python train.py --intermediate_size=768 --vocab_size=1646 --positions="rope" --qk_norm=false --attn_scale=0.125 --init="normal" --optimizer="muon" --schedule="wsd" --doc_mask=true
Each number is 500 + 50 x the weight over its row's rms, rounded and kept within 0 to 999. Layers, rows and columns count from 0. Numbers have three digits each. The size before them is the row's rms in percent of the matrix's.

# k: layer 5 attention key, 256x192, rms 0.154, rows 64-123, columns 48-95
# q: layer 5 attention query, 256x192, rms 0.154, rows 65-124, columns 48-95
k64 105:479440547486435429507530487513521427429515444496602375571471527498452480464558536500501516537494496514441465534435475491464438603458515566526550
q65 098:534381535538504529466535502477474570474517505486574502415474537515502504577537507497497530557506542572502483521521458464500424539469515462566546
k65 114:525470501490516520460417390468443467554467504454485463471462563555572449444481473434463475431461524482485475479445460581505454524456511496505543
q66 102:460505540538565558426568412435519478499528504536477569493529491536461443495514576511590469496534494445514472506492509432426550494581588570514491
k66 101:560517488570507535588497509534542592475516445562587402525378525427491488470531602473452481533527455534483477464540566448526523388560425533436497
q67 108:472398475516485582538537436516505425407479538527500451561520493657456472458504526445543409485531471535506521553521523471538361530476501479538399
k67 108:448497488409494470478473559560539444523510391471452465479505483539424452451500514528505587432510518506484460578557541517407480562460512469473467
q68 111:472547526571417501530466482476568482486533439503518411432537473515424497548524468465458475495476499523476393406508479461520529572515555365469355
k68 108:557566480495491477528522493527528548536442556535503503525424521475580563407463574479505655525491452525473501499499577554469562571491501446555449
q69 103:372480511439501481509463449474480533524422460442561478451492519574515477483518477522494426579497460576424495499524499465505494426464543499534505
k69 110:497439472476525473562492491462500512525580487584549521481522516524542541549516534464442489397581510512542514529524480535505454501567502437506571
q70 109:473520453510474474553547545554429496533420498425519560505485515492465471491431468536542491593408478449642445481466444448562501430395457490537510
k70 119:491486532500518561432478392449409461574513561461520570440525555469517570499495607490580480521482604574546402448489557481501490453477629363427468
q71 126:453415558512508536475555457475497469456430543534523487492575582502559516503449499468544480521487508490568446512519431541617459519489480538407545
k71 117:476525544572548478544562524443435513450490490573457544493504623490482488573531429520520456484481518506426590492444527437540533527451463455574596
q72 105:499542573491488485553447507457531422525527492563520440478428564395498437519490519467473551512439565443473512370436489540487542499545479488457579
k72 109:544562500486528553458407466458440474483413538520448559516413503548495448472541409472520431498522514539428586519578489432430514529450503399495527
q73 117:550511489501576449477560592593492615497492467518470537490464503544618587554441457428472403563487513502528497520568485513490499541541488510527528
k73 113:504574505580512441531404556475419584410557468462527492471585509457473588564606494434449519454462473560546468457539506507529569533584566487494516
q74 109:547469469500412520426435503490534532457496485516531509474543460509486573600562584549424464482414520516490410539571499461496453470577520480527524
k74 106:480559542515561531492517458496532450532507519424583424470491529552448462410510494513489398463497434451551476508522475556526477527575550614469489
q75 114:448574492529455558559570463454575535530532570511471478494437466509551473417383449515517519574435522559441465591492465493574477485542525434419480
k75 120:439498480447507493522583560377479421573554417519457430541531530485496565541576549405468491489628555463456521500432509479576536434449464543574443
q76 117:605456522423541519497558500478566569450448563518584498544487432555422512554570470493502464475427517454543506413436504457453473528480464496557444
k76 118:470475412498479486480488467520481429436512598514445449476486533543510574524400544401416282561508520527517551566494519447590460596524490488463452
q77 106:533498418421402508528521531457459436558524599498460481473561468468552473501609429400521497484511429585604498551546437495507573428479570507475565
k77 109:600530510569505426526560500447505499536547442491554497518513430449502620397508463539379514438547561485514367547471456449582511555523522492497526
q78 111:484501577417546532528507412519514558440514553529427429461478502558485389583502447482517468448466618416504585528576431439445415483548542478515478
k78 106:577443484458521662535485466547493463491491518522541562532511548479380503399593547565453468515544528562436529506473530438439425520500427548505547
q79 104:490449497547607561547429497515479489482496535524451408519491483561463516443559623483433452552511400584464500463535499460436526538522420418463534
k79 105:396471403510476444509421563473485521428499482503453507532452469479536538543486487526501459503386593484548558493484566563413509442505417554503485
q80 108:446428387480538525620454449448448480466531607524531549589456495528567435457590470505496553489455496529419540538468510482487533547496475452478490
k80 114:530540505514499528512505464516529511483488514501495384483511567547612546527462580553546502488494557472466357418565523543550470437524457490479403
q81 111:489473483473446419481492430493535515585430496529379455583538451488435446504487552466592478552527424492532560531485457576591488520574541570481534
k81 105:528542479519512541488534493496558500485600459490506471460559578457455503540374489564466518505580480551486471600572455479583510565433503502506490
q82 117:672546537387549498505464508521498582481439603492474549574478546499471543523490552452475499534512511466389451601468497530481396467527580477563541
k82 115:446488575509542552525477456533522505452549491455542512527439373504442468523542465505499476482562483507516526478576517431487458500406548489442457
q83 110:556461500521492429471470518465541469638464442468481390492531436447470465525467456482503484518594460481478422495481480498498476533466520598505449
k83 111:450592470524504401441461524504510453500466509482499544558284515493575432466506403580510525456553572541477526537439441487509564541435484484494527
q84 115:531536507512466465527411462514539495540497532453511463517475464439536557439464501491483614453531595583532540561549405484640563492504473542562600
k84 108:511522484495528435496516484453458491460520509601523447543593503445510505555439472451565589494574518498442553508463496440425470460425554511531536
q85 111:512516524481511581467551503562454441472545462523539478540575506511461478460492408453472463492449504498420588535466426559592512525516505481497551
k85 110:409513444578520521445452530442543526491594514512515428516480476501514551536458569503516466606451610495397486499458587486440559511493538481461520
q86 113:515471534359577523433484458504546485586595465550496542505434479548461530505496525461489519546388512510470464509542488519459487505475415472392601
k86 112:438485533462497481493447453535470567355476532502470502443517568563559468496569558536498500535484493473498563521461444413537550488456529651590499
q87 119:477481502558467560442520555487532530447466484507503460518454402529531457557478553501409557569466601451511498536518472479583520610459454448405505
k87 107:422529564596543452495547441533492462551469499475487588428536480469551480533543479562449535479486543501476402526430376621567518499409512499553526
q88 109:418474498484506514537426388537590427531504523477609486494538554469541466516491485594528561434516477464501499454501571486525569597632534500441483
k88 114:432537625427560507511571505472473542571512474598447459451464401458609499496537546440438502516529496535501520519566408494502505547638563492492472
q89 115:407472416458452506479476454517454487613586482469486566471433433486460425442531506668502513588557485565495432538488502522426522418472557492451526
k89 108:529607489426574447532458482468451519532490524543506480489519473511556556419438533575559535409538623477564532502407508401568464525459471547551549
q90 109:581526499502516493466466488515515567497494532549494536495497512522463532530412472598456573487572463461512520537485444449429476489532570398434495
k90 107:488520484527488520485561474585525455515493488468554533475380506512396581522470515514468459478491520479448566422537525504586564491570555539428480
q91 105:642569564460470402565419479424510416514405527454479556580498489594635447493454490467433495538529468511542464525482428466433490528434531343529466
k91 101:470419446505489538456375527462515492463580460586458493441452550504531478432506493472594576433449535568515491467541460487642456549475571536558512
q92 120:470473440392573563578423533556511458528493480487514472497527486565546607560557468419470593446480464508538498515471431536584468460406487504465458
k92 116:467460515576480497551504489465521512519446433576467471522475599483429436513555459499517474620462496412525458557497495584517513586515431490469443
q93 112:526435375565526480461493595486512524454558491483495402575543515454486431441538491447492528504479421499433492464538573511458483477501569519472433
k93 111:470446501448416396471478501491548569458566472432489443437525542473364534474539504533595510364458524542472378551533546481503601543514501558450558
q94 119:547557446570525481443429591493478473530450549565517485594604560537511469506488512552464484530466520514528497541465440485517526398502442500544515
k94 113:511495490462483516631498545489546437509614459531468408486460504562462511544490485532488482492567514470585489490501513516488459423490497527436502
q95 115:497500470440420432528486501504490526439592563503455451549485524513522496592467430541496488450506488505460496425552522423430523473628406566555483
k95 102:593441528400534519533502475502492502476551483513529490466530563539592489530460507461593508534457445448442555529592481437508469467540483472498469
q96 097:515526535511449506451501480507400516442533524484449534475454496441509494486454526465440534514531468558497383465545460352544513534536531531487596
k96 104:521559517567511560531523503373450455569524476517452592549486444456534529473507481484540553403461563489586394505465562433493539537485490428492460
q97 090:572590543435536561501522503485605544505498472548474573485525511467518550491450417416588466495478467546553484447459563610499589427489475516436444
k97 103:486557479629490492416455560538587495518545561457497509472410529477511537488529504535458445526507503419483544444445621453505520438469482490440448
q98 104:556519492535528410494511567493511404519489607437563427574485482533532508566422403557464503476475486558527561516525423540490588549550562505469538
k98 103:467474437465502502538405406484475576442553460496465587450522555566477453583483464557438510536529483546455422484516439429567530481506504486489554
q99 086:602556490394444486433436503460527465582524500512530544497489471380482618403466492537544505476507555544441537410495515445490535572575445511465547
k99 107:508418442546434495524493541632516485418575499517455417463476514447455483487489498530446600525526461476443509418587510504556471412465521444499553
q100 103:500470471559534614526464501512482376498505474416498453488471452503497522494541527534574623538506463581444607479482501557557458537462474503476515
k100 103:476526491462505529471538493538517388531396559450451538566529451487524467517431544504429402547436551530418525496471533510479348596425525470589484
q101 108:507468522554521516530539485470502448545605563501436475524586556433512459608472526523488530449574533428545490451507544511584478499430558529463537
k101 116:552510547505517526501526517475498598448426461475369561524508436523535586390528486507537493517507428518495450530469499478458441495518541489506535
q102 107:458567415493550539484575494475560506426427559529442507503570538529508582476551558539542507376447511525490583475547449460527498506593483450458438
k102 106:505465527528454540581348554562534560520548475518525537408496461417458557455437486548504485519450525431505472457452555460559611491489498432478587
q103 113:511520485514463552450576469580496590489466502598540557434597396580424584484477547496487498470487472553514485564550642466456443519520435457476454
k103 125:524527486478496472501509498433529497505572468545590516479458510372487544567499580528494567646623531379473418512438572493545541417503503523512483
q104 103:517485567609539517482547506533433575528485540511523468486467606469562480589486397492479488513446426429585452442512499475541501460385509509544603
k104 114:572407539525432492434510392559486497538417588547388572556576522532481456532527533455495411511499535609556517464513500499420510477464530470546469
q105 117:590588496487549499503462384579514450440481512561438506423540522442466583452505479427500555527544449436493471498485475491457504549440546568482512
k105 117:537510535573357512487526520426488545492484494571496470480545457475511505545485465459487512455498448517464537492558600493507567507448489455602587
q106 110:538515486475484501515557539414600531431497439434382528601545523490519424552504503558560463503469455491600585547580346430544469515492543533454412
k106 112:528593504483554511575455488446546603497450546561473585568500595609517361513456470477462423547471466489482428497536494515467518460457533504431430
q107 110:440427531524436483500433408477482510575549449532608528428457529527575457569480488533451473479585535536445530480480526434480500532558502431527474
k107 110:473511606473400588508577422454549462477450440491483447485536492532505527447506519558487537645537494494537501532478487533567448591505535498511474
q108 105:525574439487483474437534530538458526555438410455482530448397433563589566456453491488428500544465551463495514448497537594559464536403557515466444
k108 108:501509534517450489456501510486509509476374544511468465494547420545509472583533526517524502577585484511474450550442484535485545621534552449472590
q109 112:482404395569516480505546548491509526423474565552521536468468533417561467542530469494508510515476477528523528648493432595485486538463512494518565
k109 118:516557526499542518516505491556510522538597478499516546477538533549432460551499444479437542453503470534492465482373499422588505450523468500569540
q110 107:526372575492543495563488522466487412493519500500551490409468469498495524480508468513556567450355480530434511471539419483454476589550504500472424
k110 111:476468595485445563471540520485554462445464519421451443442458466546522482398484503493485494538512427443408529479590484563521413598463476463438464
q111 106:499445544504490390410557528555539465538467521465481450465529559522524480416442580470438433661586525517535531405524488572476447455540484463515525
k111 111:511472559378445482516549566567491408559550462502536566518491551485626554539559466491497479531435527537494454536507475608473504481449592434435495
q112 107:495442592461445492556491397521493509500418495545479526558554452528536497485548522509525550566516415560467530455520540502508625513512531450542486
k112 112:497566430498539562483543448537530498581577505562495463422528395487522532410569560443467559526531499507511432591504602544539560485505494496447523
q113 109:550550431567594407452608435480569430477499581522508547493476485452567480445553541530498519434462495566560439507549498470575463474490495453503545
k113 114:515436514529469545458555460520484540463415392536507498516481483438387488553472490477492599511439440425572497535536436435434341538468498487589495
q114 102:451523518520472442478541563436477410486479577584491571508424452506473450492514504541441479547469489530499413475390513569522421606507504437500503
k114 110:459604489561474469524433573479539545478477472485530479521511566569488450437440427489516580488501467428541418467515460526514463461548582406515529
q115 114:455557456445557547523410446515525512549407502539425468461514543517557542471468549512449448508505405480515533546508569513539442405398554520506562
k115 111:484559425588525500549580447536536518410540583524492505513423487557433464491465535499464468544499517489485543503536569438448512556551569575482473
q116 113:474493569502435483533579460485519506462614592611512541597450629440531455442475451443558493492395448519491539511516545560477524605501504481540544
k116 103:517480485492431477499596638481521488506455475479454488608564507539497511460409511451477510521494472561544545436515443425438496501442521453567513
q117 113:587491479417463460430495584571385384553488486577483463442499447461523550433506557550541519448539498431579560498434513486461574520579518535564446
k117 112:512527494575565560595444453458569511517484542452515510476359416514534452538571531478637458434583543550453460472570441439531515568415463485545522
q118 110:420411442460469502458464551509524501499457551484507540512460411521493523489546544522556446502389492411448494558510572508492557380528453514486366
k118 109:572583489489510525443527495600450499535558547486500410501473537428579471500471454449543438481521477538537402566467415523607449451581463550475520
q119 103:490498480528455528531548401446476551514483592484523537564613504564476546449484600536509498456509528509528467396414477493479476448527548583492485
k119 105:529463434484465506514547496442545508383532383542543477467597531417456443465557529538464431542468508507450494514497526508515464456498460461534521
q120 111:380567457500565451556515500473589524561495391393581549491461450448487390473500526487483459498480426480472420499381458490523488547499517538519572
k120 103:477435554547582463551483492473492521527530538488423466528468580486509547551479486485503526496523536533466483475473452459475500466418564403509510
q121 105:486580480580456470494444559515431593550451506527496434568529554541510598591545513557519520562534489503567522516527467490514441525437482544429479
k121 102:446514487523523529476418415435524461492476532509484561432464554541484607519422446579454439481478550595407529499489547532460522524484528499500491
q122 103:452550588410556457476519589497485534579561469559542478479450464412448395511456480473522501498493561422467516438458533491496438484447485532564539
k122 109:487416497446434465522514510481516578494461535467554529552589477505462545457433428555494510473498498542509563454489510506535570556499568447535494
q123 111:537496477503476528427490503484547427547485516494531565481486478552535563557483531516499443418463523471399514439598481442496566536538510482510566
k123 108:520463451514518594607513453402464519571450588572492520526474523441476499536560492503437478467466494560482578483523446599463493525439555580478505
q124 113:468517516533491526528459459477414497552553519476506535607519453458440483436516576468592549511462498498590437591570498499493519426542551534477459